config.yaml
n_layer: 10
d_model: 256
head_dim: 64
vocab_size: 4096
init: "normal"
init_std_qkv: 0.0231
final_lr_fraction: 0.0
Each number is 128 + 24 x the weight over its row's rms, rounded and kept within 0 to 255. Layers, rows and columns count from 0. The size above them is the row's rms in percent of the matrix's.

# layer 2 MLP up, 1024x256, rms 0.124, rows 791-799, columns 0-255
size [108  88  83  70  86  80  86 112 104]
[[130 126 125 145 101  94 133 126 117 122 147 125 163 158  97 113 153 129 151 165 166 123 154  82 142 135 134 161 127 133  88 108  99 148 132 126 104 121 123 104 102 100 178 190 114 132 121 139 131 133 166 114 129 124 128 157 110 162 127 144 164 108 121 170 110  93 123 121 110 140 107 110 124 161 130 125 105  86  81 182 123 111 175 114 103 138 123 125 132 109  95 122 113  85 103 116 144  95 135 122 129 179 125 149 112 147 131 172 161 109 141 184 135 144 104 112 108 111  99 168 187 100 117 130 166 133  94 165 131 135 117 112 144 150 131 157 177 106 115 108 129 140  87  79 123 119 148 123  99 136 157 145 114  96 144 150 103 137 148 116 125 122 152 110 118 149 115 126 127 145 100 166 127  85 142 114 124 118 137 122 165 102 118 111 148 137 160 138  81  98  93 152 122 138 165 130 168  75 100  71 146 145  98 155 116  91 134 140 122 149 147  86 157 132 103  94 115 149 131 155 102 158 128 129 134  86  92 123 107 143  89 107 120 135 118  78 118 111 138  74 106 126 134 126 106 152 136 133 160 134 120 123 121 141 131 101]
 [118 135  95 176  76 109 122 148 129  84 124 119 110 126 100 123 118 129 136 111 114 188 114 133  99 131 139 153 153 152 153 135 114 157  91 138 124 120 134 136 115  96 108 128 151 137 146 133 104 142 166 124  81 156 139  96 150 158  99 122 142 115 142 129 118  94 125 101 176 110 120 115 140 119  98 105 107 156 164 110 149 109 162 168 171  97 141 124  91  97 103 143 104 108 148 121 138 130 160 142 120 114 115 183 100 118 129 133 124 156 119 114 112  68  95 139  95 134 139 114 146 144 122  94 137 117 154 101 103 113 128 132 104 141 164 109 169 156 138 121 135 152  78  93 145 123 179 119 141 119 101 115 189 100 115 119 138 151 133 129 113 150 152 153 130 140 125 107 106  99 116 101  74 113  98  98 162 135 181 115 110 149  96 148 142 130 124 173  93 105 109 118 118 152  98 110 100 133 138 130 147  96 161 161 107 171 147 139 195  92 131 136 126 101 115 158 145 146 113  64 130 129 139 138 128 186 101 116 116 156 132 134 122 105 136 151  84 119 137 132 135 139 127 135  96 135 167 112 117 124 145 123  97  81 113 133]
 [133  93 129 106 120  80 121 113 100 142  67 115 126  93 131 130 114 110 134 128 121 166 100  94 122 127 139 143 171 125  95 117 156 116 146 149 137 150 137 101 151 106 164  55  70 137 132 122 129 135 136 150 138 133 146 113 124 186 118 110 102 112 121  93 111 137 107  96 104 129 156  85  71  94 101 154 159 117 132 135 156  94 152 123 109 133 137  82  98 115  77 140 102 112 170  98 127 107 141 143 113  80 111 128  97 112 109  70 167 118 138 102 145 162 136  87 110 127 171 117 150 166 123 121 162 135 129 123 129 135 162 133  98 170 136 148 134 125 136 131 112 109 104 107 128 138 162 155 135 119  91 116  76 104 153 118 142 156 152 104 121 122 137 142 117 123 125 111 115 144 101 157 129 137 137 149 107 108 110 111 145  95 165 121 140 168  95 141 112 148 118 131 140 123 114 137 163  90 197 112 116 150 123 139 129 122 145 122 137 158 162  94 101 141 118 161  80  99 101 163 123 100 107 129 155 110 101 113 136 160 115 155 121 115 142 147 115 158 119 146  98 158 139 105 106 132 141 159 131 141 148 143 131  86 109 176]
 [ 99 132 126 108 128  81 166 125 130  90 110 135 114  95 118 130 156 125 140 104 133 145 130  87 102 102 114 142 176 170 129 175 155 157 104 148 147 140 157 167 150 190 140 122 106 111 123 126 136 113 158 133 130 120 140 112 136  94 161 121 118 148 184 115 122 133 132 117 139 174  83 123 116 121 157 137 179 125 156 107 108 119 123 142 139 114 131 147 152 123 154 119 182 101 108  88 142 134 187 150 117 154 156 113 131 115 128 127 169  85 135 110 104  69  92 138 139  81 121 116 145 118 127 166 132 120 125 131 123 110 126  99 115 138 180 124 149 128 153 160 165 120 173 167 123 105 155 107 150 147 129 111 114 103 123  96 103 106 140 140 146 108 124 112 143 149 108  88 152 144 108 161 120 109 141  96  98 159 126 153 142 116 149 125 132 126 144 107  87 145  93 169 132 127 134 154 177 101 141 149 184 137 132 142 151 137 125 112 131  94 134 156 122 126 117 111 141  88 124 127 119 134 136 112 139 108 136 126 136 148 102 121 112 173 169 134 156 140  84 113 118 157 110 188 111  89 159 176 127 115 121  72 145  98 148 108]
 [122  94  91 122 113 117 140 125 165 172  70 116 146  96  79 109 132  85 135 121  95 133 108 210 114 103 117 137 117 183 147 113  93 170 136 128 161 110 118 132 123 135 158 116 129 144 121 110 104 106 119 115 130 149 151 113 154 116 161 119 172 114  93 112 161 163 113 125 147 153 104 126 144 119 116 153  94 112 125 123  98 112 101 105 173 129 107 148 116 136 160  90  98 156  87 136 143 118 110 119 131 119 153 192 106 144 103 151 158 146 108  92 152 131 111 136 126 128 132  93 125 132 125 113  81  87 117 118 128 130 142 118 139 129 157 143 161  86 118 147 105 122 163 177 124 121 131 123 137 170 127 105 184 150 135  84 122 134 148  93 147 135 132 124 137 108 146 108 127 104  92  99 163 117 129 121 110  92 135 151 121 147  89 122 122 120 143 109  88  98 128 179 140 142 114 156 159 149 130 105 152 137 107  76 118 140 123 126 136  99 111 119 135 108  94 148 128 136 134 134 161 142 138 111 129 127 159 135  86  97 135 160 114 119 106 117 135 149 132 110 164  70 100 105 157  98 159 123 102  71 153 155 145 143 113  99]
 [131 138 101 121 117 142 111 138 135 130 115 125 147 133 146 128  88 119 110 103 116 129 141 147 140 157  82 141 143 121 134 152 167 135 118 133 134 121 134 160 134 155 155 139 133 133 180 132 110 132 114 142 105 147 100 123 146 111 146 107 153 112 100 141 138  89 171 156 169  80 142 128 186 124 131 131 115 128 110 115 109 130 155 125 127 117 153 127 139  72 117 139 119  97 169 150 110 124 135 146 114  85 168 148 106 155 161 150 189 142 142 100 181 145 122 106 141 138 142 155  90 116  88 108 182 115  96 114  84 153 133  90 161 127 111 115 147 113 122 137 121 125 120 141 155  96 101 124 133 117 118 158  65 128 123 125 132 171 150 141 147 108 115 126 134 148  77 142 128 101 170 120 140 134  92 139 137 118 126  91 151 137 122 148 130 155 172  95 124 116 161  74 101 163 111 131  96 107 123 136 194 121 128 196 147  77 145 149 115  77  91 153  97 120  99 103 105 123 134 133 163  95 142 138 146  85 138 127  95 122 122 106 132  99 105 118 138 124 124 124 156  96 140 145 119 134 134 106  90 144 149  70 119  89 111 127]
 [114 137 148 148 161 127 102 137 118 119  85 146 165 143  97 121 129 122 131  68 147 132 123 148 133 144 117 130 130 121 133 150 117 128 122 169 119 188  94  91  47 121 143 131 119 139 114 116 107 117  88 110 133 119 148 105 133  64 142 152 134 132 124 128 118 123 138 136 100 104 116 145 156 109 162 100 127 160 131 134 125 114 123 134 119 144 116 117 120 104  75  95 155 149 109 133 118 137  95 128 130 145 133 130 109 149 137  89 178 175 125 175 117 111 126 136 101 136 142 133 140 128 121 179 118 151 135 126 127 113 181 155 108 134  91 153 133 121 158 134 139 143 114 107 119 104 140 119 112 124 153 161  80 121 115 144 100  83 105 100 138 128 133 111 145 150 159 121 164 131 141 165  80 124 197 128 127 102 119 113 137 143 106 142 106 176 120 154 128 118  72 117 130 148 127 120 174 160 120  86 121 124 129 167 125 120 143 102 177  98 155 134 125 136 115 133 169 133  94 127 118 102 117  81 112 142 175 125 146 136 138 141  89 135 145 146 152 106 115 103 143 172 152 130 116 115 167 114 136 138 218 113 100  96 161 157]
 [186 149 105 156 126  85 126 114 137 154 157 121 168 117 131  97 126 186 144  99 123 149  89 155 104 143 125 136 123 151 154 153 114 139 120 123 134 149 148 114 103 124 102 148 125  94 163 115 147 111 160 167 124 132 165 140 150 141  84  64  92  97 177 106 156 167 138 140 136  92 112  85  87  90 146 105 148 155 154 120 100 118 158 101 127 114 125 139 126 131 116 117 140 151 103 137 163  93 101 118 115  92 137 117 160 157 131 120 145 129 170 129 121 133 123 100 131 132  98 135 129 153 165 162  73  95 130 109 114 146 128 179 146 166 109  94 144 145 116 172 119 102 143 147 117 168 102 107 103 145 137 160 107 115 136 133 148 147 119 173 106 168 146 149 172 143 135 131 109 153 148 145 123 138 106 121 154 149 154 121 147 108  61 124 128 109 150 127 141 125 156 116 153 127  90 100 125 114 109 114 131 116 134 145 125 156 144  75 148  97 120 157 157  77 109 122 148 113  91 139 125 141 121 125  83 124  91 122 142 115 122 129 151 124 131  64 124 139 113 128 101 107 129 131 137 146 157 117 119 137 128 113 117  57 144 133]
 [101 142 126 137 138 134  86 122 132 124 130 141  89 153 147 122 155 147 137 159 120 101 138 101  88 133 161 150 127 111 128 163 140 105 172  80 102 120 117 146 176 112  74 103 107 182 109 126 153 114 164 125 165 131  75 144 148 160 109 152 122 165 155 125 114 143 153 109 158 117 187 126 143 120 155 108 101 148 182 130 169 102 117 100 110 165 125 143 168 113 144 168 151 146 130 121 134 115 120 156 167 149 103 178 127 151  70 119 108 110  92 139 113 132 107 131 151 145  93 105 141  97 175 161 106 131 148 130  99 134 133 132 123 146 149 141 165 159 139 124 152 118 101 122 153 117  86 123 178 125 111 101  99 123 149  89 103 112 147  93 117 154 134 156 116  78 153 165 114 143 125 136 168 106 124 116 108 107 142 118  76 118 111 113 133 164  85 132 133  95 118 109 139 135 113 119 116  99 111  89 151 102 106 141  78 137 112 123 142 131 111  99 128 101  94 169  98 138  81 156 104 130 111 124  96 155 114 131 144 128 107 148 147 138 106 140 124 129 134 138 124 117 100 173 130 162 123 101 136  91 114 126 143 111 123 129]]
# layer 2 MLP down (transposed), 1024x256, rms 0.0293, rows 791-799, columns 0-255
size [109  87  93  75  92  84  82 116 106]
[[141  99 110 148 108 134 135 132 120 140 130 141 138 123  84 106 179 121 126 144 137 120 135 138 127  75 171 130  99 122  86  98  99 140 143 133 125 136 144 126 113 131 143 168 160 107 116 169 111 131 158  86 127 143  93 136 126 139  90 166 130 132 108 135 154 142 135 137 129 121  50 111 146 153 128 101 102 156 113 145 163 123 127 118 138 162 112 128 160 132 136 130 134 147  89 109 159 102 162  86 128 120 143 139 142 118 126 187 112 122 103 133 124 165 139 131 113 102 132 165 134 107  88 140 140 152 123 110 131 154  82  75 132 150 125 183 118 119 151 110 148 124 103 131 121 154 172 145  93 122 140 147  82 133 130 128 133 103 145 137 131 118 146 149 144 151 118 137 153 102 109 163  96 114 102 140 137 115 122  91 138 121 148 136 158 118 153 166  99 198 101 167  71 113 170 144 118  73 122  80 140 129 100 148 101  92 137 150  99 116 108 100 164 121  74 150 122 102 156 128 123 137 140 156 127 102 127 108 129 144 117 138 103  88  96  50 137 128 143  98  94 140 159 123 100 123 130 141 157 127 155 124 119 132 135  92]
 [ 87 128 153 101 117 113  96 142 136 122 120 102 144 162 127 178 119 173 142 138 147 133 101 135 168 144 138 104 153 130 129 160  98 150  88 139 127 129 135 145 122  98 144  76 161 124 128 126 111 175  92 109 158  70 144 127 102 135 111 107 124 119 122 101 119 111 143 109 143 168 138 142 107 120 144 158 159 151 149 129 107 115 120 138 169 138 130 147  89 152 121 115 132 129 196 154 106 138 107  96 133 129 125 156  97 168 128 129 134 121 182 151 112 120 106 138 124 101 143 114 138 155  91 133 118 101 146 130 121 124  91 129  54 164 135 169 123 119 155 150 132 148 112 163 158 139 102 132 103 127 127 128 129  87 150 143 127 113 107 155 112 128 107 146  89 128 101 104  88 129 110  96 122 100 123 124 132 106 138 117  82 131 166  95 142 102 118  87 129 123 116  83 117 159 172  88 135 134 114 127 143 165 110 134 121 104 116 103 133  80 136 136 119 143 120 150 123 139 127 116 121 102 112 119 106 160 112 110 103 116 116 187  97 114 152 127 144 173 101 160 154 110  92 109 125 181  90 159 145  95 164 146 110 177  72 146]
 [ 68 180 138 110 141 138 129  93 103  55 126 131 124 107 116 123 142 113 112  91 116 101  95  92 122 158 107 148 168 126 102 142 168 117 143 172 127 163 146 120 152 101 143 117 112 143 121 133  83 147 157 147 105 113 137 101 179 126 127 170  93 115 121  94 127 142  93  95  89 134 137  83 136  87 111 130 184 120 149 109 116  85 169 145 116 117 106 133 112 125 125 149 148 152 119 147 157 144 118 115 129 123 104 103 112 167 123 150 102 151  93 132 149 149 128 115 141 140 108 101 111 150 156 123 149 180 101 116 151 169 105 114 105 127 112  79 138 147 126 144 118 130 111 116 124 105  85 135 118 123 126 102 126 126 166 152 147 148 151 137 111 151 140 149 152 168 136 153 117 154 142 142 150 172 133 165 142 113 117 153 121 127 140 117 158 163 109 135  79 157 109 121 117 146 125 158 126 122 171  93 127 113 152 133 138 158 110 134 178 143 138  83 115 143 113 128 102  61  89 177 133 126 121 108 148 101 136  96 122 127 158 139 108 124 135 134 150 153 116 121 105 137 146 124 153 155 143 186 160 119 161  84 152 128 128 129]
 [118 136 135 142 129 105 107 133 124 179 118 121 145 133 151 168 100 145 102 155 133 169 167 185 162 140 126 136  68 148 124  96  92 112 157 162 146 123 181 126 121  94  98  77 149 149 150 146 164 145 131 105 135 122 107 144 104  99 106 131 116 156 121 115 177 169 154  89 113 125 120 143  82 120 134 111 141 104 141 124 120 148 115 129 133 121 135 120 124 133  80 124 133 158 118 164 127 174 136  87 134 177 149 157 139  91 164 169 122 192 130 120 147 156 143 125 124 184 136 118 152 145 143  94 112 107 114 100 145 124 132 143 145  98 106 156 145 186 129 116 110 134 128 129 122 169 116 120 108 121 126 169 101 118 132 142 114 135 154 117  98 140 117 153 161 135 145 127 111 135 119 123 129 143 115 154 171  97 127 107 115 114 141 133 112 130 139 150 125  85 139  78 138 145 126 106 104 147 116 124  81 103 112  98 137 117 141  79 139 131  87  85 122 146 109 139 146 136 144 101 148 125 105 151 142 152  82 128  96 108  90 129  98  98 122 157 100 148 112  93 101 111  87  80 140 114  67 127 113 146 131 127 119 135  95 151]
 [139 161 132 144 160 167 122  75 151 177  89 122 130 111  84 117 138 113 143 153 124 161 146 157  78 128  97 111 146  69 160 128 102 159 128 142 108 149 136  78 121 130 144 108 137 134 143 127 102 120 146 133 122  95 133 124 106 133 115 118 123 111 128 114 102 161 130 114 105 176 101 124 138 133 120 123 137 158 123 132 144 133 126 118 114 136 125 104 144 144 156 140 123 181  99  95 115 157 167 134 125  81 140  56 123 152 142 150 194 178 126 158  91 110 140 114 159 100 144 138 137 116 131  94 160 164 115 178 126 128 185 136 145 128 128 169 114 135  92 124 110 109 129 122  90 117 151 120 144 126 129  83  98 113 145 141 115 127 154 145 112 148 116 166 149  92 116 136 152 103 142 106 147 146 136 176 105 109 125 136  98 118 117 123 106 115 152 112  78 103 113 124 111 138 148 140 178 164 149 131 147 157 153 175  96 121  94 143  95 116 118 195 131 132 121 105 156 120 136 180  94  94 128 146 157 118 118 127 105 109  91 146 108 126 122 161 140 145 139 128 123 121  93 120 127 131 134 165 157  84 127 108 142 123 158 132]
 [155 165 107 161 146 150 143 174 102  93 133 138 100 113 116 126  93 126 140 116 129 106 116 148 141 146 127 148 141  97 167 140 105 144 103  86  76 123 150 154 149 131 157 124 118 101 147 146 155 108 105  89 127 128  55 147  96 171 115 106  68 158 131 178  90 155 152 164 110  98 159 115 169 107 107 113 135 125 180  97 115 174 125 139 133  95 121 124 137 111 139 137 139 121 143 150  94 123 109 144 117 139 149 121 110 134 157 137 161 116 153  89 113  82 144 146 155 145 139 172 107 130 111 111 116 148 134 131 110 146 120 126 139 158 119 135 173 121 123 103 136 182 152 107 158 136 121 137 118 150 116 143 108 107 132 141 123 124 137  90 139 157  96 115 155 162  91  98 138 142 168 125 125  93 139 127 105 146 106  90 163 121 135 112  68 155 142 115 125 123 144  97 128 140 118 146 132 127 138 146 155 105 135 135 152  99 130 132  84 134 168 139 100 127 115 101 127 100  98 124 123 100 147  92  96 116  81 102 156 121  99  88 121 138  93 136  94 125 113 110 149 144 119 104 125 110 129  59  82 134 104 101 108 101  95 130]
 [121 160 128  76 110 131 190 129 160 102 126 128  78 159 114  80 148 121 148 113 128 172  88 100  96 143 138 108 117 142 150 157 102 149 113 117 131  72 134  58 145  95 112 109 146 137  88 131 158  99 118  90 101 147 146 133 161  96 113 152 138 153 126 111  83  77 104 157 118 128 167 120 111 138 136 123 160  75  88 111 141 105 116 156 167 131 132 169 135 123 114 103 119 123 127 158 134 138 132 154 132  94 152 121 115 115 111 105 143 148 116 143 133 173 153 125 118 148 120 138 107 101 160  94 121 140 141 150 122 125 116 112 155 131 123 173 120 125 118 107 124 114 153 162 164 117 156 135  95 145 104 145 158 162 100 122 144 145 105 133  95 139 129 125  62 111  84 139  82  90 149 114 123 116  91 138  92 127 100 142 158 115 115 140 121 141 141 136 145  85 103 143 143 165 133 162 126 131 115 133 138 159 132 124 118 147 110 113 129 174 142 104 165 169 104 132  87 109 117 109 151 130 139 151 114 123 123 177 116 142 116  64 156 182 148 128 134 150 121 162 115  98 123 150 114 129 120 110 138 120 119 104 149 142  98 116]
 [147 147 144 146 141 107 110 129 108 145 167 121 203  99 102 104 132 172 116 125 148 126 102 126 106 124 122 140 137 130 120 135 121 133 151 130 131 141 127  91 123 133 130 135 103 109 114 105 159 117 124 154 152 101 121 102 153 147 128 130 118  55 140 145 137 176 148 107 137 148  98  99 110 106  85 119 122 136 136 117 132 142  95  90 130 117 140 139  94 155 128 134 124 108 101 128 162 125  97 146 121 109 104 150 150 116 125 122 145 127 145 129 108 136 114 138 141 104  92 137 150 139 158 134  95 126 138 122 126 124 102 136 156 166 146 134 172 160 109 164 139 129 125 129 116 105 141  89 153 137 122 137 115 152 151 141 112 149 103 105 114 121 130 152 209 120 121 156 149 149 115 150 139 141  76 148 138 163 106 138 165 137  80 122 114 108 148 117 140  89 160 146 140 162  93  57 132 116 107 150 103 102 123  98  84 127 159 132 127 109 141 151 169  65 142 118 158 123 121 126 145 157 134 145 116 149  90  93 123 135 112 128 192 134 103 145 102  60 121 152  81 105 137 133 169 124 122 156 114 146 126  61 147  69 170 141]
 [ 78 139 128 125 119 144 127 104 157 122 158 134 183 193 159 173 140 106 132 109 127 124 149 176 119  97 160 114 125 107 139 113 158 134 151 157 163 130 145 135  99 128 133 110 138 146 101 121 180 115  79 149 160 134 111 120 147 153 109 138 128 163  89 141 137 162 160 134 119 117  94 147  97 142 124 118 113 123 155 109 169 133 137 105 145 134 147 112  74 132 162 116 184 129 136 118 143 111 137 148 122 124 132 111 117  90  89 145 135  93 116  96 151 139 122 125 176 132  86 146 113 145 143 137 141 120  98 102 147 135  83 135 103  89 143 169 113  76 102 124 128 148 136 119 124 112 119 114 152 133 130 132 163 146 121 136 123 104 156  88 115  81 136 173 123 129 168  92 141  98 123 106 150 102 142 159 107 167 125 125  59 141 149 167 127 105 159 102 103  97 130 114  96 124 115 101 119 123 146 141 141 107 138  97 118 133 162 208 108 130  59 148 160  99  94 158 119 145 110 128 134 132 140 128 139 162 115 125 127 107  90 118 141 169 157 125 130 164 123 121 109 117 156 110 127 116 149  94 111 146 136 123 139 113 143 136]]
# layer 2 MLP gate, 1024x256, rms 0.129, rows 792-800, columns 0-255
size [ 90  92  71  90  79  82 107 112 127]
[[122 152 116 132 125 121 135 156 152 123 115 101 134 130 101  98 142 133  72 117 170 107 127  93 139 164 115 137 116 152 154  60 160 112  95 162 117  99 149 141 166 129 137 125 176 152 145 131 132 104 165 146  87 184 114 112 151 140 114 139 163 152 118 107  97 162  97 102 150 140 108 114 128 128 127 138 132 126 137 160 157 136 101 102 129  71 145 133 158 149  77 128 113  98 100  90 120 151 111 152 139 141 123 144 150 106 130 108 146 111  87 163 125 131 150 116 125 126 130  64 136 124 134 143 107 127  99 147 127 164 100 164 179  89 154  97 139 112 124 131 131 128 154 104 132  96 180 124 121 112 116  95 132 138 106 142 151 102 153  72 169 132 137  81 151 173 147 100 158  98 136 123 132 140 117 138 179 137 146  86 107 157 128 102 103 121 131 167 132 134 153 170  99 167 114 163 145 133 114  69 124 105 137 130 149 128 152 142 135  87 142 113 145 117 120 146 108 112 149 104 142 100 140 103 164 117 108 134 144 117 170  94 125 107 132 143 184 123 131 136 139 114 118 174  92 155 120 113 148 138 140 108 115 124 119 140]
 [166 142 151  82 123 149  81 115 100 138 112 105 146 111 103 133 112 119 108  96 133 130 131 142 129 136 142 110 162 137 144 118 171 117 159 167 207 119 162 104 107  94 143 118  85 110 122 127 125 114 125 177 145 133 135 110 121 187 119 128  75 132 110 126 148 129 118  74 150 152 156 122  93 104 118 161 162 136 150 123 172 131 172 132 119 144 127 118  70 107  96 163 120 113 139 109 181 110 139  88 122 133 105 139 127 150 122 112 147  74 122 170 154 133 140 100 108 149 176 138 156 111 120 121 146 119 121  97  98 151 117 164 126 183 137  93  70 148 141 130 115 148 163 124 122 128  88 150 163 133 137 119 133 140 175  94 106 164 132  86 151 138 149 128 164 152 119 147 102 153 104 113  95 138 149 145 104 122 110 125 131 133 139 109 141 108 116 163 152 162 118 128 129 120 130 117 114 129 130 122 116 130 124 136 145 131 136 127 115 106 163  95 146 135 105 128 113 124 108 153 111 129 168 176 117 146 120  79  97 118 139 137 103 175 113 115 103 119 133 142  98 193 153 127 104 132 119 131 124 153 141 118 133  83 166 163]
 [144 105 144 135 141 135 113 167 124 153 119 156  98 118 150 140 148 143 144 111 135 144 125  85 113 135 146  93 143 130  77 166 135 153 136 140 160 127 148 139 139 156 133 125 143 127 120 128 106 121 129 132 117 155 106 137 119 121 139 142 119 123 179 147  58 137 127  82 153 122 114 106 124 168 142 142 122 111 154 114 146  80 116 112 115 121 131 150 126 148 158  89 198 134 145 120 103 117 154 105 131 123 110 137 119 103 173 127 158 122 135 116 118 109 110 132 104 107 177 104 146 120 129 181 136  97 133 106 113 125 131 149 131 101 142 121  96  84 162 107 105 146 174 118 150  98 190 117 163 118 140 110 129 102  95 101 120 164 130 137 158 155 106  89 163 135 115 120 119 136 128 127 126  82  96 103 136 173  97 148 153 141 140 130  97 144 109 108 130 121 133 158 128 140  97 138 181 107 117 143 166 146 141 126 128 129 118 167 139 143 118 175  98 119 132 122  92 104 121 127 129 173 105  89 109 115 127 120 146 136 123  88 136 152 163 104 196 162 147 157 114 138 126 142  78  98 179 169 102 118 155  50 135  97 131 130]
 [146 101  99 146 125 116 121 118 129 144  95 117 152 122 128  54 105 164 127 155 121 156  98 180  82  90 100 164 127 126 183 112 137 140 171 122 128 110 110 121  94 145 148 135 171 118 108 105 130 131 144 116 127 166 147 140  96 137  92 130 137 144 111 139 105 134 122 194 140 119  99 134  91 135 110 133 140 162 127 124  99 129 144 134 154 139 104 176 141 152 105 100 102 134 144 148 141 126 144 121 112 100 116 130  81 126  94 179 141 193 124 127 110 132 120 118 122 150  78 131 175 124 114  96 121 139 110 146 146 130 138 159 136 112 156 130 127 120 103 138 142 154 131 156 126 131 120 124  73 127 125 110 121 120 181  89 135 114 166 127 101 137 169 133 171 121 131 132 116 136 159 118 143 104 134 153 131 144 110 153 147 133 125 151 130 147 131 121  95 153 152 129 131 136 123 155 176 112  82 123 148 122 120 147 107 108 104 123 140 129 127 169 110  62  98 169 138 111  91 153 122 140 118 141 125 161 117 154  87 142 121 102  87 161 130 162 127 124 137  99 142  77  72 115  81 103  89 103 119 152 122 108 160 125 162 161]
 [136 108 159 117  77 109 149  90 149 115 124 119 131 151 114 146 177 110 131 159 136 138 163 165 101 106 163 137 146 169 113 130 136  79 125 154 124 100 107 140 114  85 118 177 130 144 144 133 121 138 161 150 168  99 130 105 156 125 145 100 134 100 126 116 171  98 117 130 133 137 142 123  90 144 135 104 119 174 116 157 125 131 131 131 147 141 149 109 104 132 142  96  93 155 136 169 152 153 109  84 148 130 128 134  88 176 131 115 122 140 139 122 140 152 134  83 100 121  59 133 132 136  93 111 112 172 110 165 174  74 105 157 132 104 100 127 117 128 122 147 105 113 105  92 121 150 130 112 148 135 106 118 136 123 110 117 134 141 124 126 105 104 145 131  96  90 108 113 143 158 159 110 168 112 123  90 132  83 147 143 166  90 149 121 120 143 156 112 143 103  89 119 142 140 111 126 156 160 133 118 108 122 125 123 106 116 116 130 123 196  91 106 171 141 103 154 134 131 190 130 180 126 171 153 139 146 196 118 125  82 120 104 149 145 119 126 138  91 148 154 154 137 155 110 142 136 111 114 150 119 118 143 131 167 130 153]
 [120  92 119 164 141 130 116 156  93 128 136  81 124 110 114 108  91 140 125 172 161 144 123 110  99 158 124 113 130 142 196  98 102 109  99 141  87 145 101 154 179 154 116 139  79 151 139 100 140 135 113 138  91 107 150 126 122 115 137 117 122 177 147 123 152 141 140 106 136 153 158 101 119 159 184 118 124 151 108 136 140 141 165 121 100 103 126 149 149 150 129 109 110 128 153 121 146 110 140 157 145  76  83 140 145 145 127 109  97 121  95 125 150 198 128 131 157 129 105 117  81 138 131  83 142 140 138 185  98 211 100 130  96 101 112 116 139 104 124  96  69 132 127 139 106  96 127 122 137 154  99 127 119 136 154 114 137 147 159 114 134 158 136 125 108 139  83 152 118 140 131 123 113 127 129 136  96 140 118 107 105 115 116 101 141 169 160  94 135 158 136 147 170 129 142 134 141 162 147 126 175 167 134 138  85 128 120 131  98 105 138 132 123 132 169 141  75 122 126 125 134 100 116 156 115 125 138 138 161 106  93 102 137  98 105 141 110 124 158 123 127 129 154 120 110 129 128 108 130 122  78 103 112 126  70 115]
 [149 137  94 121 149 142 168 142 119 124  88 126  86 105 131 142 158  86 133 123 136 112 156 147 139 119 150 143 103 140  99 135 138  96  85 136 148 106 154 111 126 111 146 138 119 167 131 134 104 146 113 116  96 117 135 120 136 122 108 139 121 156 129 121 121 118  92 156 164 101 151 128 137 141 109 126 128  95 111 136 133 131 127 146 125 146 144 181  88 131 125 129 152 142 151 125  92 150 163 108 151 123 128 115 140 118 102 166 100 133 143 127 165 130 169  96 121 139 147 132 118 105 137 102 167 158 119 126 137 111  94 104 117  91 142 154 102 157 166 128 138 150 106 135 173 127  94 169 145 136 108 134 137 122 115 158 136 114 148 167 111 105 100 124  55 112 129 126 133 122 135 104 113  91 128  87 163 139 161 159 108 154 164 132 138 145 127 114 139 137  96  70 116 101 105 187 107 133 118 115 161 145  99 115 132 146  73 125 159  96 146  90 137 174 118 105 141 113 169 111 114 137 158  93 125 151 141 153 175 142 126 153 128 122 104 133 140 133  68  89 162 105 126 113  87 172 122  94 107 108  96 201 126 164 143  69]
 [120 108 124 129 139 111 114 145 118 120 126 145  99  95  89  91 130 144 118 103 132 150  89  54  89 164 106 141 123 165 112 120 134 142 103 141 122  89  95 123 138 160 130 126 139 107 172 111 131 105 154 128 125 103 141 159  67 139 131 154 163 151 163 152 145 141 110 143 124 111 140 103 111 106 128 131 157 113  84 152 114 126 137 157 108 108 117 143 151  82  92 163 114 140 108  95 113 129 141 106 113 153 164 122 121 168 139 111 122 131 152 142 110 117 139 164 106 138 143 145 124 179 116 127 133 145 129 138 122 152 150 122 139 139 118 145 116 139 117 144 133 112 127 114 110 140 119 152 112 113 105 109 100 135 139 100 142 101 129 125 130 161 115  95 111 136 127 180 180 147 142 208 112 163 108 115 107  75 118 143 142 116 118  74 106 151 142 142 171 154 180 126 171 154 162 167 147 123 124 127 141 116 119 167 135  85 123 129 124 124 135 124 123  99 126 119 151 159 137 103 116 107 127 155 170 101 126 172 107 139 138 124 158 178 127 137 127  93 107 123 105 134  99 183 152  97 109 196  98 151 162 140 103 108  99 172]
 [157 132  83 132 145 152 117 109 137 112 163  96 135 113 141 128 138 166  91 124 165 130 172 173 118 101 132 129  61 137 100 120 150 150 130 150 142  58 155 131 155 123 129 142 141 153 126 102 179 115 116 133 171 137 127 104 143 145 121 139 136  93 118 154 182 147 138 158 149 100 129 125  86 110 112 140 111 149 151 127 109 104 122 121 153  83 163 133 115 127 152 164 133 141 160  99 157 165 136 122 145 133 116 119 131 139 127 144 132 130 130 137 144 146  98 123 128 106  76 111 148 116 106 129  87  88 162 145 131  76 124  90 162 110 167 123 107  91 118 129 128 143 118 141 113 112  96 159 169 170 135 122 173 131 155 129 144 143 110 128 107 114 131 152 151  87 139  84 121 124 102 142 111  92 144 115 119 142 131 130  84  77 160 132 151 155 120 119 129 107 148 145 126 107 128 122 157 145 133  78  98 131 106  92 171  95 137  98  62  83 102 114 155 155 130 126 132 182 149  98 151 122 171 127 135 125 102 143 139 122 122 117 120 142 116 122 138 140 100 124  82 122 116 110 101 108  95 122 130  87 158 164 121 129 156 102]]